python train.py --n_kv_head=1 --d_mlp=1024 --norm_place="pre"
Each number is 200 + 40 x the weight over the matrix's rms, rounded and kept within 0 to 999. Layers, rows and columns count from 0.

# layer 4 MLP up, 1024x256, rms 0.0811, rows 764-872, columns 0-63
127,192,225,220,239,146,202,155,169,172,219,167,204,116,216,185,218,158,186,204,179,199,288,211,252,201,240,198,216,205,186,191,208,191,196,183,233,217,210,220,199,208,138,172,210,147,166,192,192,269,242,255,167,216,216,211,200,195,144,193,199,176,203,146
207,217,253,199,164,211,171,240,146,256,160,207,159,143,213,179,186,180,185,191,230,205,213,204,219,162,188,174,195,183,219,192,240,171,225,251,234,230,195,169,248,206,213,212,196,227,187,240,183,194,158,249,157,207,226,161,151,228,216,210,177,174,210,201
233,283,248,190,193,248,149,192,175,152,114,208,248,180,138,209,172,265,245,208,212,206,192,228,245,238,170,112,118,296,207,177,189,157,200,213,177,202,198,173,210,192,208,192,176,232,207,191,289,126,131,197,198,257,140,178,160,226,224,234,145,294,233,158
159,289,197,216,185,228,154,283,121,151,239,189,273,160,204,191,171,171,202,252,203,181,204,264,157,249,247,147,261,225,98,237,230,164,203,197,182,253,178,265,189,177,199,172,170,194,145,149,198,190,181,241,142,165,162,190,189,213,194,156,180,143,156,170
247,195,157,188,240,197,201,242,172,208,189,180,234,229,151,185,193,242,210,194,181,122,230,216,278,167,212,133,187,134,189,195,173,262,186,287,169,231,165,159,196,310,198,174,109,213,174,225,256,266,189,176,231,174,137,207,114,242,175,213,198,190,198,136
202,327,251,234,219,198,167,237,227,222,248,240,206,209,213,160,255,270,236,289,181,213,255,216,226,195,199,183,193,127,172,216,260,223,239,288,201,170,252,234,225,287,217,237,254,243,234,209,205,155,161,170,239,163,182,174,157,187,213,121,268,118,176,192
260,206,195,279,178,229,187,268,208,180,210,88,224,162,216,211,245,181,160,184,223,177,192,204,283,155,195,152,241,161,98,228,144,211,192,231,188,237,250,182,147,123,296,225,160,206,172,256,191,145,171,208,227,255,218,163,148,224,186,123,159,175,243,110
219,240,224,166,76,223,134,245,234,254,123,176,194,195,142,272,257,181,200,243,237,219,261,281,206,232,140,163,191,246,221,199,265,147,197,124,262,186,144,165,194,161,224,221,190,219,210,178,144,188,198,220,261,235,218,204,139,212,213,240,236,247,217,147
193,203,194,203,190,132,243,122,228,153,123,211,260,160,204,132,212,128,193,206,210,174,248,201,215,185,231,190,170,162,165,216,222,180,195,249,111,201,250,229,225,202,228,245,130,138,183,180,207,181,150,228,219,206,208,222,180,226,198,164,197,217,182,182
288,196,228,160,119,163,212,282,221,186,167,257,226,161,206,179,175,228,148,251,201,146,226,187,214,169,159,234,153,262,221,231,248,138,183,170,168,178,205,179,216,196,250,193,197,180,244,88,183,257,206,243,272,189,233,198,222,254,162,126,107,92,195,164
150,233,242,248,269,178,179,184,175,249,192,233,149,255,178,243,182,215,193,197,246,186,232,151,262,201,166,167,198,132,206,194,235,169,206,228,256,206,166,234,167,207,166,150,219,208,286,245,132,186,155,292,224,119,122,168,255,262,252,193,177,133,145,195
178,192,233,255,168,147,231,250,218,155,189,275,183,161,161,172,164,196,192,183,187,198,229,225,255,181,229,177,182,222,160,232,181,224,250,271,144,149,197,243,239,274,201,246,184,223,173,246,110,196,127,201,166,252,240,179,209,233,239,170,219,244,195,193
181,286,232,286,150,180,275,207,216,210,207,228,279,153,203,229,164,245,138,187,217,190,186,228,213,123,178,130,261,135,198,190,201,229,270,268,200,237,286,290,139,139,165,296,171,149,227,188,164,226,185,204,243,242,155,218,186,234,216,211,165,231,190,184
293,154,189,189,214,173,251,135,202,244,204,166,210,130,172,84,209,244,217,204,220,223,241,187,253,157,150,238,160,208,228,227,153,197,183,221,155,180,196,226,154,306,219,251,179,235,243,221,117,193,165,192,230,233,140,167,171,241,140,93,202,185,263,189
140,236,200,160,183,161,191,261,193,183,203,224,215,194,210,190,207,209,155,239,142,179,175,207,200,119,171,159,235,206,183,115,206,207,152,273,201,170,207,217,175,229,223,146,164,164,238,189,205,220,173,220,240,212,193,238,158,197,225,163,155,216,189,148
226,184,133,281,225,222,202,235,211,188,171,198,205,138,239,217,252,256,202,237,206,157,258,258,215,239,223,152,190,240,249,140,220,124,170,255,249,219,200,178,172,234,134,224,223,230,188,215,207,232,263,266,130,265,163,179,250,184,159,173,183,207,172,160
227,214,176,158,250,68,240,154,207,152,158,254,166,179,188,235,277,265,169,295,225,184,196,198,270,192,205,128,223,185,216,176,113,214,213,196,165,249,184,263,209,224,205,246,196,248,250,195,199,141,175,171,231,175,309,218,166,286,115,208,199,166,196,81
168,154,199,220,215,154,206,262,148,208,240,171,157,174,181,187,196,202,220,195,276,175,192,143,263,148,185,171,166,142,229,182,201,194,198,229,177,214,219,157,287,225,152,198,217,252,173,228,189,204,103,198,227,228,114,199,143,197,228,135,225,226,287,202
303,223,191,55,203,201,237,206,213,222,141,207,234,207,145,167,240,243,224,209,180,139,258,278,237,151,143,181,243,217,248,166,304,189,159,122,171,196,264,215,190,208,229,188,196,178,231,129,239,195,173,221,228,280,275,224,151,227,129,189,232,230,186,186
172,226,301,224,193,228,214,119,187,231,202,210,215,214,226,239,182,243,208,200,236,164,308,157,204,230,206,210,179,123,189,196,205,203,151,252,143,201,215,160,215,229,225,177,170,267,220,257,236,182,167,221,236,189,153,166,145,192,221,233,192,144,209,194
215,231,189,236,175,195,224,220,217,197,132,223,253,210,172,143,172,216,183,232,203,171,186,136,207,136,213,174,151,97,184,196,223,186,222,206,160,201,224,175,186,151,192,322,171,221,184,234,219,169,211,193,224,182,168,206,243,230,192,165,282,242,231,211
267,203,188,265,221,207,184,201,160,156,234,200,220,183,197,231,209,245,167,170,148,223,236,246,182,186,103,124,169,169,206,166,210,94,218,210,214,199,211,196,133,173,228,176,128,219,254,241,235,179,222,180,202,244,186,206,152,191,175,182,229,151,226,196
244,271,191,204,216,169,201,174,223,221,194,245,226,200,229,134,222,171,126,247,165,157,187,205,194,177,104,223,202,129,246,215,213,148,217,259,128,211,204,199,155,192,229,123,195,215,245,135,174,129,228,241,110,219,203,242,231,151,170,207,217,203,199,195
181,165,184,203,220,205,102,263,250,198,229,251,211,262,182,247,240,272,214,220,175,144,194,259,230,131,174,225,157,216,174,184,224,146,196,218,154,157,266,167,221,234,168,212,246,201,199,186,236,237,223,238,244,175,248,210,160,166,154,183,180,215,213,159
200,247,244,210,267,171,207,176,121,199,170,216,206,172,179,212,203,172,187,227,250,174,204,210,228,173,233,159,279,124,235,222,119,138,229,166,208,215,191,226,228,159,137,218,221,136,191,193,218,151,224,217,190,161,196,235,176,197,258,160,245,218,227,183
225,213,208,167,170,186,176,217,142,245,183,157,224,127,156,186,221,142,193,201,142,116,204,212,227,207,225,167,227,149,239,220,221,144,225,195,198,246,268,184,250,154,149,240,126,267,242,241,181,200,124,119,200,194,181,159,201,141,177,187,245,189,238,263
230,237,161,248,253,191,188,102,170,207,215,240,189,161,210,219,182,130,186,205,148,131,199,268,229,156,243,254,158,186,168,193,187,270,206,196,208,216,224,161,298,192,253,242,111,227,217,277,141,201,189,262,273,193,167,181,253,185,168,164,178,213,213,193
219,231,216,187,190,247,242,214,183,245,158,224,181,217,180,222,193,290,195,253,196,199,215,254,211,197,162,124,215,186,140,241,217,204,191,191,224,259,205,217,177,111,134,227,185,208,200,234,187,195,218,164,173,244,158,184,194,238,181,198,124,152,161,197
229,227,216,215,224,189,161,220,195,139,135,246,230,249,183,141,247,217,113,189,219,202,326,166,187,223,129,178,194,142,147,246,226,175,191,232,126,202,171,239,221,170,147,241,239,175,204,203,189,167,185,212,186,181,183,217,251,202,258,121,219,164,217,179
170,202,204,187,168,164,149,190,216,253,148,134,232,196,192,208,230,111,182,225,147,183,224,227,240,215,224,213,196,162,218,274,200,265,173,237,165,115,250,221,199,200,171,279,142,258,172,228,165,272,92,194,279,314,168,197,203,237,168,161,196,220,219,179
252,240,221,167,147,219,216,218,236,177,227,179,204,159,198,171,232,234,187,323,189,180,220,217,216,174,147,165,144,195,177,195,196,164,195,233,225,269,180,274,236,248,199,155,162,150,267,210,131,144,173,207,225,164,258,191,213,176,174,165,184,168,240,228
192,162,213,226,175,211,183,176,201,207,146,168,221,101,210,124,217,187,251,205,199,150,250,261,201,220,202,203,193,276,141,184,279,221,242,215,178,185,223,209,234,207,235,231,202,189,192,181,174,297,252,245,192,250,201,136,185,162,207,160,204,189,137,245
155,158,256,238,206,180,196,160,202,126,237,249,231,247,268,249,190,206,191,207,260,157,212,193,262,168,248,206,167,159,247,206,216,198,223,266,117,269,204,231,223,183,166,131,229,222,225,215,140,150,203,166,172,150,193,200,212,286,217,174,219,137,227,111
240,201,149,217,187,248,190,140,154,128,183,228,190,198,173,294,217,184,223,242,230,173,196,195,190,182,185,160,252,290,194,214,151,204,173,177,201,191,252,229,186,226,204,255,238,206,243,249,84,196,282,251,234,215,165,191,186,270,288,170,173,238,174,204
202,146,227,288,198,185,223,134,199,229,257,250,225,177,243,170,226,189,174,205,205,146,191,273,195,155,179,168,170,167,253,212,180,176,231,180,125,205,185,211,138,153,154,302,244,192,137,220,175,151,194,230,69,202,200,173,210,228,134,163,188,285,255,210
270,235,192,197,145,164,141,136,190,226,149,264,232,217,166,224,238,211,234,249,131,201,220,274,173,258,187,173,181,185,228,262,187,166,178,266,259,289,228,223,213,229,202,131,234,112,120,194,245,198,112,181,162,230,197,201,138,209,203,195,201,233,162,210
249,208,213,185,146,172,195,167,141,166,193,209,152,223,220,162,160,172,172,247,228,196,274,254,258,146,195,200,160,137,180,135,168,235,238,226,182,242,225,166,252,232,283,182,202,198,155,141,196,240,244,208,208,156,208,264,228,232,188,258,146,256,247,256
227,161,192,180,198,190,281,208,204,301,206,168,228,158,238,126,302,203,163,254,183,215,142,213,171,146,203,194,181,265,151,242,278,181,147,214,100,237,244,162,178,230,210,222,244,153,231,197,215,218,196,195,193,253,208,216,196,142,187,231,146,180,266,162
237,209,275,146,151,242,206,209,250,191,231,237,214,219,196,248,220,229,166,199,179,170,141,202,160,187,202,146,254,141,132,109,218,226,221,243,150,185,230,177,200,239,195,224,265,205,283,175,248,160,176,226,234,178,252,236,229,245,184,168,188,196,184,200
212,205,207,161,228,235,139,197,189,218,174,231,278,180,136,276,207,221,108,301,190,155,168,197,286,233,180,251,182,267,161,226,230,196,208,210,162,219,193,216,89,197,229,217,211,167,207,171,214,160,274,236,170,211,242,157,209,209,127,215,201,211,148,151
208,206,199,151,236,148,219,137,212,261,204,257,236,152,212,198,200,181,185,175,210,175,189,244,192,206,238,231,146,92,197,170,201,244,260,222,181,86,165,145,228,201,233,161,174,199,238,198,216,197,230,279,259,222,174,155,210,278,233,240,193,194,223,144
198,255,239,110,162,104,240,190,277,213,190,180,219,166,191,245,242,246,202,241,181,184,234,190,250,209,223,242,216,193,120,179,192,244,173,100,181,242,222,232,201,249,217,188,199,223,324,252,208,260,172,142,213,225,157,176,168,195,157,173,237,205,158,164
242,209,221,239,201,227,174,164,159,171,201,254,224,143,275,224,244,236,182,138,189,226,227,188,181,149,192,269,235,217,169,183,214,178,235,172,226,186,201,152,120,170,302,195,238,215,237,234,140,137,165,196,244,253,149,190,200,281,134,153,176,184,163,213
204,232,210,133,196,181,226,151,193,213,154,205,232,181,227,231,182,298,191,218,192,191,209,225,218,237,280,130,186,213,221,143,222,173,181,154,242,167,220,231,250,156,225,244,199,239,214,221,167,210,192,222,143,243,202,165,180,169,145,237,232,192,167,212
252,191,267,229,179,203,217,246,168,233,168,224,197,218,212,164,178,158,218,230,183,200,218,249,221,204,227,220,151,218,218,224,239,205,225,242,152,202,176,165,179,189,225,207,136,165,161,171,225,215,217,249,181,160,192,140,145,198,263,193,211,154,215,129
192,212,225,174,249,151,203,239,235,190,178,189,274,182,225,229,187,291,138,204,164,173,160,253,301,198,204,174,221,155,182,186,223,226,270,204,161,247,191,279,190,239,131,190,149,178,228,206,277,100,193,167,174,243,235,178,176,220,215,173,184,229,227,200
235,245,230,268,232,233,128,208,156,263,211,214,235,204,221,136,237,259,175,281,152,126,185,234,257,190,198,197,164,154,193,103,201,219,193,212,221,228,215,210,253,236,154,219,149,206,219,91,159,173,212,221,141,221,212,155,194,216,171,184,229,193,213,154
213,181,161,224,182,155,144,183,191,261,156,174,212,179,169,279,248,212,217,201,156,189,231,204,253,205,167,154,142,187,253,215,198,159,213,145,176,275,263,232,204,216,202,348,241,219,177,112,194,153,195,214,133,280,204,164,156,253,101,245,210,166,200,216
291,204,125,227,170,137,186,148,193,161,129,191,183,128,236,178,244,169,165,230,255,174,184,214,194,192,251,161,188,219,188,132,243,174,174,267,140,251,223,271,179,227,197,254,179,200,234,156,212,235,221,228,207,274,204,204,291,199,201,165,192,217,209,161
233,213,196,158,142,228,178,157,172,196,239,204,236,162,170,205,221,130,236,231,227,199,188,180,172,240,169,136,286,249,182,139,256,182,236,187,234,305,216,171,171,180,202,230,252,166,231,196,268,146,104,179,147,284,234,192,217,251,184,199,169,227,125,200
268,216,244,141,145,197,225,230,196,152,160,166,220,190,131,310,206,220,197,245,194,227,212,267,200,267,183,221,195,236,222,187,249,181,242,216,229,255,166,229,233,235,168,267,246,139,224,187,217,132,247,235,207,190,187,147,162,169,101,270,179,231,209,174
203,168,207,210,202,165,233,161,191,204,173,154,214,182,177,173,238,119,193,190,168,223,212,189,196,137,177,148,190,169,185,196,225,233,264,237,191,235,275,242,172,224,242,199,235,163,164,203,211,178,294,289,247,166,261,213,145,157,153,215,225,202,202,160
231,215,185,224,276,190,212,199,206,176,143,252,256,173,146,216,210,175,218,199,229,182,170,268,194,82,198,130,158,157,266,154,161,196,268,177,192,157,229,231,180,211,178,120,217,241,192,209,188,252,137,206,193,220,171,250,163,278,180,227,111,218,138,187
287,147,238,279,99,155,217,226,154,187,182,141,205,172,190,229,203,244,143,135,230,169,218,224,153,178,168,215,200,128,186,256,203,190,167,178,168,215,236,212,293,170,264,134,169,231,197,156,158,213,202,322,156,235,222,128,268,210,171,205,126,215,197,162
218,222,249,241,244,167,103,200,144,154,146,208,195,197,219,176,185,188,235,217,230,141,208,264,188,246,176,193,119,183,133,128,180,181,225,218,213,221,183,162,265,285,200,250,263,263,207,220,151,194,201,193,184,283,238,133,203,181,154,152,197,237,143,222
249,216,185,129,220,179,128,196,175,271,183,224,220,185,180,218,204,207,269,263,207,211,234,238,186,180,176,133,257,318,142,220,142,229,229,151,168,217,172,226,213,185,202,216,233,221,202,222,121,145,154,172,176,259,182,196,224,235,159,139,170,231,209,207
219,264,182,90,239,148,256,187,235,216,136,261,192,182,166,118,135,169,143,185,161,200,228,204,223,232,148,214,229,190,225,222,212,128,200,246,184,144,229,161,315,226,264,149,149,188,165,158,197,160,206,200,168,228,255,219,270,216,157,259,246,273,227,191
241,188,275,189,165,213,283,159,202,263,208,225,247,171,237,184,219,233,214,207,168,195,303,301,211,197,182,103,223,185,124,290,268,167,167,261,273,137,205,121,251,163,144,164,152,228,152,196,152,223,199,222,202,213,281,166,145,173,212,146,289,219,195,155
199,111,229,161,254,211,264,182,169,266,171,201,197,203,183,173,187,290,183,245,221,228,237,202,205,164,224,208,224,204,249,210,105,241,252,176,212,151,228,236,183,186,133,285,172,179,207,206,154,220,156,182,206,159,198,251,209,261,238,186,246,228,201,169
239,191,242,183,160,238,260,163,165,177,216,268,185,135,233,263,224,152,174,288,143,214,224,217,198,211,202,183,236,166,244,248,218,184,209,202,182,197,201,186,175,153,175,291,269,196,252,182,199,175,206,253,155,168,190,175,217,186,190,225,213,297,201,199
168,171,204,194,224,140,246,202,172,256,197,195,230,149,275,203,165,186,161,226,208,159,233,206,228,179,234,181,141,177,142,172,182,204,226,240,157,148,234,191,172,154,193,224,187,317,184,185,196,211,167,215,177,244,178,160,223,210,198,185,253,245,277,110
167,193,190,171,328,237,193,184,234,237,153,210,199,171,194,185,260,250,171,124,263,119,186,251,221,222,178,224,294,203,98,195,216,138,222,163,147,274,223,202,141,198,127,241,154,187,217,227,204,167,156,231,204,258,304,206,202,259,240,205,264,141,235,221
286,170,207,164,214,173,278,182,177,159,225,210,220,178,242,188,210,165,227,185,219,232,178,214,177,289,178,238,203,264,192,192,167,150,210,227,246,210,169,192,165,221,220,129,178,209,255,206,164,177,173,178,210,233,212,192,113,170,172,218,214,245,246,220
232,204,247,240,230,222,238,224,177,186,62,216,217,140,310,208,224,252,169,128,144,181,174,228,244,171,155,141,149,243,222,194,163,215,299,219,176,176,169,166,130,165,228,224,139,271,180,161,134,156,183,227,188,179,233,207,258,147,246,165,122,190,258,137
150,206,240,131,192,239,172,175,209,269,220,278,239,231,245,221,215,202,202,169,236,182,237,193,265,186,238,207,126,189,189,219,236,132,238,180,147,203,194,210,187,179,216,144,217,199,195,278,120,161,152,217,162,283,162,184,188,229,203,178,190,234,187,188
238,223,202,225,236,175,201,223,160,151,150,247,164,192,193,123,161,182,180,160,219,182,205,210,184,160,175,234,244,200,191,171,162,232,231,233,145,198,194,214,217,124,138,221,146,205,233,220,218,216,214,278,197,209,203,207,273,176,188,182,216,210,142,215
175,258,147,223,248,228,152,206,153,209,141,166,204,184,164,248,212,248,226,213,107,156,249,206,250,197,172,106,227,186,255,178,229,205,170,234,182,241,193,197,187,181,179,230,146,156,232,233,192,181,214,235,131,221,123,172,198,281,252,209,161,248,187,174
220,245,286,130,222,160,218,200,220,149,228,146,237,137,173,249,214,144,240,250,196,158,219,199,203,149,119,188,275,232,232,133,178,150,205,220,171,249,183,210,243,155,264,228,238,274,243,261,203,183,204,242,168,293,189,219,139,182,209,206,201,170,225,192
187,260,185,206,177,249,257,222,167,160,210,252,193,158,200,166,223,237,204,209,226,219,260,255,162,282,124,187,251,218,239,196,203,125,201,183,237,154,207,266,232,180,284,265,100,226,250,208,142,180,208,181,189,210,227,130,281,224,204,111,148,230,229,171
203,239,227,271,321,140,193,223,241,294,221,240,212,210,308,232,189,227,148,225,262,178,151,206,266,148,175,168,238,189,163,200,238,251,230,214,153,229,268,273,202,156,189,227,225,212,185,247,199,189,185,170,167,137,194,109,207,269,219,137,238,177,208,198
196,176,272,231,189,190,206,133,142,219,191,267,266,204,244,121,205,239,203,191,217,173,188,258,165,167,238,275,199,229,242,185,240,200,268,202,172,257,231,202,195,221,239,162,192,191,242,217,129,237,182,226,215,227,200,194,252,150,163,129,183,159,186,192
209,134,123,238,131,179,195,142,220,141,210,236,209,147,234,114,232,205,194,184,182,153,272,178,145,272,161,216,196,192,166,213,185,144,244,240,277,196,218,191,193,287,204,133,191,130,223,218,241,216,260,169,243,254,203,177,183,159,99,133,222,183,221,189
185,279,169,114,194,168,238,215,128,211,178,218,214,211,193,179,296,194,188,139,221,174,170,165,263,210,126,153,228,229,168,161,192,163,189,202,199,187,227,195,157,264,195,164,204,219,205,215,190,193,127,236,245,180,225,222,169,234,206,180,202,217,184,214
177,253,92,178,234,176,178,217,236,174,156,199,234,167,179,208,206,163,201,258,220,138,227,220,169,243,187,250,204,185,252,290,253,149,266,205,200,203,234,274,224,205,227,168,200,140,145,184,210,230,192,210,155,227,225,199,172,256,156,184,251,135,215,169
263,267,180,200,290,227,293,191,206,252,208,232,214,121,137,118,201,221,240,235,193,232,257,190,279,166,155,145,171,174,268,191,215,157,207,180,240,192,180,191,146,86,251,245,304,143,176,185,212,171,222,247,145,188,219,175,261,206,204,154,203,212,233,269
200,222,251,193,243,242,218,225,219,139,162,249,219,155,177,145,219,237,181,252,187,120,243,195,185,188,182,216,215,152,224,214,160,219,184,200,185,185,271,135,217,199,225,233,265,173,191,178,193,206,275,139,170,275,238,167,194,226,175,173,236,135,242,169
265,240,155,158,140,228,161,262,214,211,189,188,188,180,195,132,189,295,180,164,173,182,241,228,237,157,231,209,191,155,186,189,199,209,257,242,148,140,184,213,281,225,217,217,207,243,139,218,231,268,218,235,164,214,168,166,197,201,178,196,166,235,157,255
251,263,222,220,172,198,199,217,99,225,271,166,238,134,133,162,191,166,238,197,227,203,292,240,192,161,206,187,265,130,243,199,222,117,140,177,250,314,207,266,250,201,172,262,217,200,211,155,177,205,205,266,169,224,257,201,245,246,131,182,156,266,175,207
270,207,277,282,202,174,188,211,274,235,169,218,230,197,225,199,186,258,197,235,192,181,181,213,249,157,167,190,226,180,192,181,190,75,212,225,219,228,228,286,177,216,186,238,225,208,218,167,278,160,231,205,213,240,226,116,166,233,100,117,190,227,266,97
235,193,187,149,220,229,187,221,222,202,189,156,232,139,220,179,213,191,257,247,188,186,173,180,173,245,249,154,228,177,224,204,166,207,259,220,215,264,196,180,226,192,186,216,191,257,287,216,178,181,244,149,253,216,178,205,223,191,167,186,226,158,134,200
211,217,218,198,189,179,156,191,206,183,181,233,240,159,264,191,176,245,114,221,152,183,189,171,197,110,218,188,206,261,219,167,175,200,219,157,211,176,218,209,147,158,179,241,185,186,177,231,170,143,205,252,223,260,183,144,235,200,225,105,224,204,161,161
217,264,218,246,207,177,168,232,197,177,196,204,251,263,168,292,206,281,215,174,208,131,240,224,221,167,195,136,254,147,156,167,185,207,209,254,277,216,166,177,228,319,193,232,184,196,228,247,178,143,164,193,183,175,226,224,159,158,212,99,208,241,162,171
126,209,256,233,292,170,253,197,217,247,285,199,294,248,152,217,185,240,140,189,242,152,261,229,235,181,191,163,197,158,229,146,195,139,163,152,153,259,236,238,203,246,146,245,209,197,145,230,247,201,235,174,131,188,201,179,148,185,116,190,186,157,189,123
228,180,216,225,190,198,215,213,219,225,199,240,225,203,125,191,212,233,227,271,181,159,133,138,230,203,200,218,193,195,238,150,245,148,192,168,163,235,209,228,174,179,222,211,238,209,200,173,243,222,151,211,194,215,244,166,215,184,168,192,222,190,264,200
266,132,268,156,190,183,303,231,178,184,120,172,209,223,237,206,265,224,160,201,223,156,201,213,203,147,235,191,243,217,147,150,169,206,172,279,147,217,202,196,196,129,241,206,253,275,214,184,254,260,122,242,234,191,249,218,159,213,189,246,195,201,243,184
186,224,120,164,206,258,190,189,211,215,205,251,228,154,169,249,194,177,217,156,175,169,249,168,202,171,282,172,160,203,163,179,180,176,239,189,191,222,237,254,159,205,220,160,193,230,217,266,235,204,234,219,164,217,135,219,260,250,187,147,218,210,252,160
242,213,303,325,167,188,196,205,179,199,168,222,204,185,208,183,176,154,136,246,197,186,241,210,146,236,190,213,258,206,164,159,187,198,228,258,201,209,179,167,196,212,169,228,203,172,232,198,145,179,174,168,154,193,242,231,186,295,152,150,197,201,242,191
220,221,245,193,230,218,264,179,225,271,203,196,167,182,276,256,193,246,136,223,151,172,170,225,178,254,134,133,290,161,165,144,191,178,212,235,223,202,247,209,188,270,182,225,197,212,189,215,202,167,168,292,271,314,204,183,147,171,174,173,218,234,233,196
243,173,260,220,201,118,206,202,142,272,194,218,227,234,137,181,192,225,186,287,254,183,205,231,215,215,184,128,201,141,170,238,224,140,222,140,190,184,252,144,219,159,177,204,187,242,225,239,167,195,202,116,186,182,174,191,229,171,155,204,156,224,165,195
207,247,239,202,232,117,236,166,212,230,228,92,236,203,96,213,166,216,161,187,219,197,169,203,181,196,186,205,240,235,225,174,201,160,184,280,100,160,210,258,227,210,216,236,112,262,146,139,188,159,213,222,104,214,234,153,182,211,143,252,175,277,206,197
186,106,224,214,188,170,203,162,145,230,183,204,225,214,216,204,266,233,198,158,105,205,228,178,266,245,183,251,193,204,257,175,192,130,240,196,203,180,207,195,222,106,215,165,197,135,248,99,172,159,231,190,254,260,177,106,171,200,216,143,186,259,290,201
213,216,228,134,146,165,215,177,272,194,178,234,233,201,209,204,208,256,223,178,203,144,199,192,260,207,183,166,183,243,216,178,292,205,247,206,148,183,221,189,160,238,141,209,229,220,241,211,217,140,156,233,247,196,136,211,192,263,231,259,229,153,234,221
302,202,195,100,160,295,160,214,175,268,235,202,191,230,193,166,240,228,207,162,177,157,168,191,231,171,263,186,244,238,222,196,218,231,218,223,125,245,176,218,151,208,218,175,181,158,164,103,196,256,144,246,189,286,163,135,147,173,243,216,175,216,228,183
190,149,238,160,113,154,197,258,179,265,214,200,192,210,205,180,226,214,152,199,222,210,211,193,226,231,207,185,190,193,219,137,200,172,276,216,210,213,187,209,244,297,200,219,256,214,212,189,162,165,129,239,175,229,267,121,233,243,214,154,208,247,186,177
189,253,158,210,172,224,211,179,146,68,152,169,217,175,184,157,263,172,226,222,212,180,195,240,156,160,164,172,249,166,190,120,164,166,177,287,159,194,212,171,183,219,229,135,245,127,181,250,209,132,191,261,216,228,220,216,160,230,203,149,127,230,174,238
177,244,137,146,235,167,177,208,192,242,201,215,155,181,174,161,245,213,214,191,171,145,228,199,188,133,201,224,273,199,145,184,253,258,199,219,194,198,211,232,158,245,241,252,195,248,125,276,181,177,203,190,280,196,185,216,159,289,216,241,204,126,186,178
152,243,198,242,224,145,274,218,271,259,228,237,273,190,201,219,165,194,231,235,205,211,235,210,222,251,153,183,206,212,166,181,243,120,217,222,220,210,276,259,190,245,179,179,190,135,245,227,144,201,137,154,275,273,220,168,157,225,235,166,195,158,110,168
205,232,217,153,164,194,227,256,180,160,156,135,250,218,180,184,263,277,182,262,191,166,219,225,177,178,239,195,214,184,218,160,274,180,251,258,119,302,174,236,243,181,132,236,169,262,223,161,260,122,183,209,199,259,185,195,229,169,197,271,219,169,223,154
225,195,176,234,263,103,195,193,216,144,248,218,264,153,168,198,171,175,222,134,281,180,228,150,191,154,232,154,206,327,240,204,186,213,257,242,157,208,258,169,200,247,217,202,169,168,187,230,178,76,163,224,150,212,230,191,137,209,238,216,120,217,141,181
180,181,206,187,174,200,196,229,165,252,156,186,225,190,238,237,259,244,248,190,225,235,241,217,188,184,175,93,231,205,198,203,213,209,220,205,232,231,213,172,113,181,204,235,112,177,177,182,234,198,262,206,179,200,213,155,287,198,208,203,221,233,209,148
157,208,201,209,155,136,179,201,200,179,208,205,219,190,194,176,188,202,244,255,197,158,243,207,191,252,173,147,220,268,187,242,267,192,244,228,276,260,233,144,239,201,184,152,230,204,234,164,203,222,102,176,157,252,233,202,172,150,212,135,154,230,167,239
188,251,310,235,173,174,166,187,151,212,181,221,232,128,257,175,231,271,212,203,259,180,175,198,181,235,167,181,238,169,204,224,182,166,148,178,168,245,214,130,149,247,250,192,295,249,203,162,197,217,174,196,171,118,193,139,253,152,186,227,157,181,233,172
218,320,214,194,189,171,164,214,137,233,196,181,203,224,211,173,220,208,187,317,233,224,259,306,243,141,158,162,191,208,227,125,288,218,224,281,158,258,224,227,190,214,177,308,197,170,194,226,167,222,228,283,260,204,239,188,240,248,215,220,248,202,257,155
204,120,181,250,139,198,213,197,170,214,263,190,240,193,205,184,137,269,210,244,239,141,216,219,269,309,239,233,254,142,246,147,171,219,285,226,163,216,160,254,217,250,224,189,236,233,239,254,179,148,223,177,271,197,230,186,129,214,201,220,244,189,189,119
222,194,169,211,233,237,183,207,191,237,212,264,199,205,214,204,180,184,147,219,183,182,210,215,139,198,294,277,202,241,237,245,239,168,194,265,138,174,245,200,212,264,212,213,164,188,245,249,173,205,154,210,227,257,241,131,286,180,213,144,195,226,202,196
230,288,233,233,197,174,206,219,214,206,160,168,264,242,132,247,289,308,119,262,175,208,197,104,211,235,159,184,229,151,217,232,213,212,219,201,196,196,149,154,222,206,242,213,171,217,274,198,211,188,256,148,211,270,163,210,251,142,246,174,191,197,215,207
193,227,168,255,142,151,195,271,119,210,180,255,166,163,181,135,259,170,176,192,248,238,226,245,196,151,148,150,219,200,198,166,156,202,171,234,208,170,218,149,160,235,216,180,159,223,208,248,162,153,184,250,154,211,261,206,208,211,257,214,144,174,187,258
229,241,260,240,155,214,210,120,184,158,151,179,218,192,248,311,165,283,204,159,211,223,167,224,207,154,231,181,234,221,229,169,190,189,178,201,168,214,242,150,209,224,278,186,247,250,238,223,159,218,202,225,144,226,247,193,171,181,166,83,189,218,237,195
245,168,210,204,237,160,166,155,143,246,182,282,143,136,170,116,185,173,200,290,228,149,281,242,166,232,288,161,194,206,243,194,153,175,238,224,272,214,182,174,222,312,136,125,247,185,208,270,175,203,191,174,234,221,188,176,181,220,231,159,254,210,266,176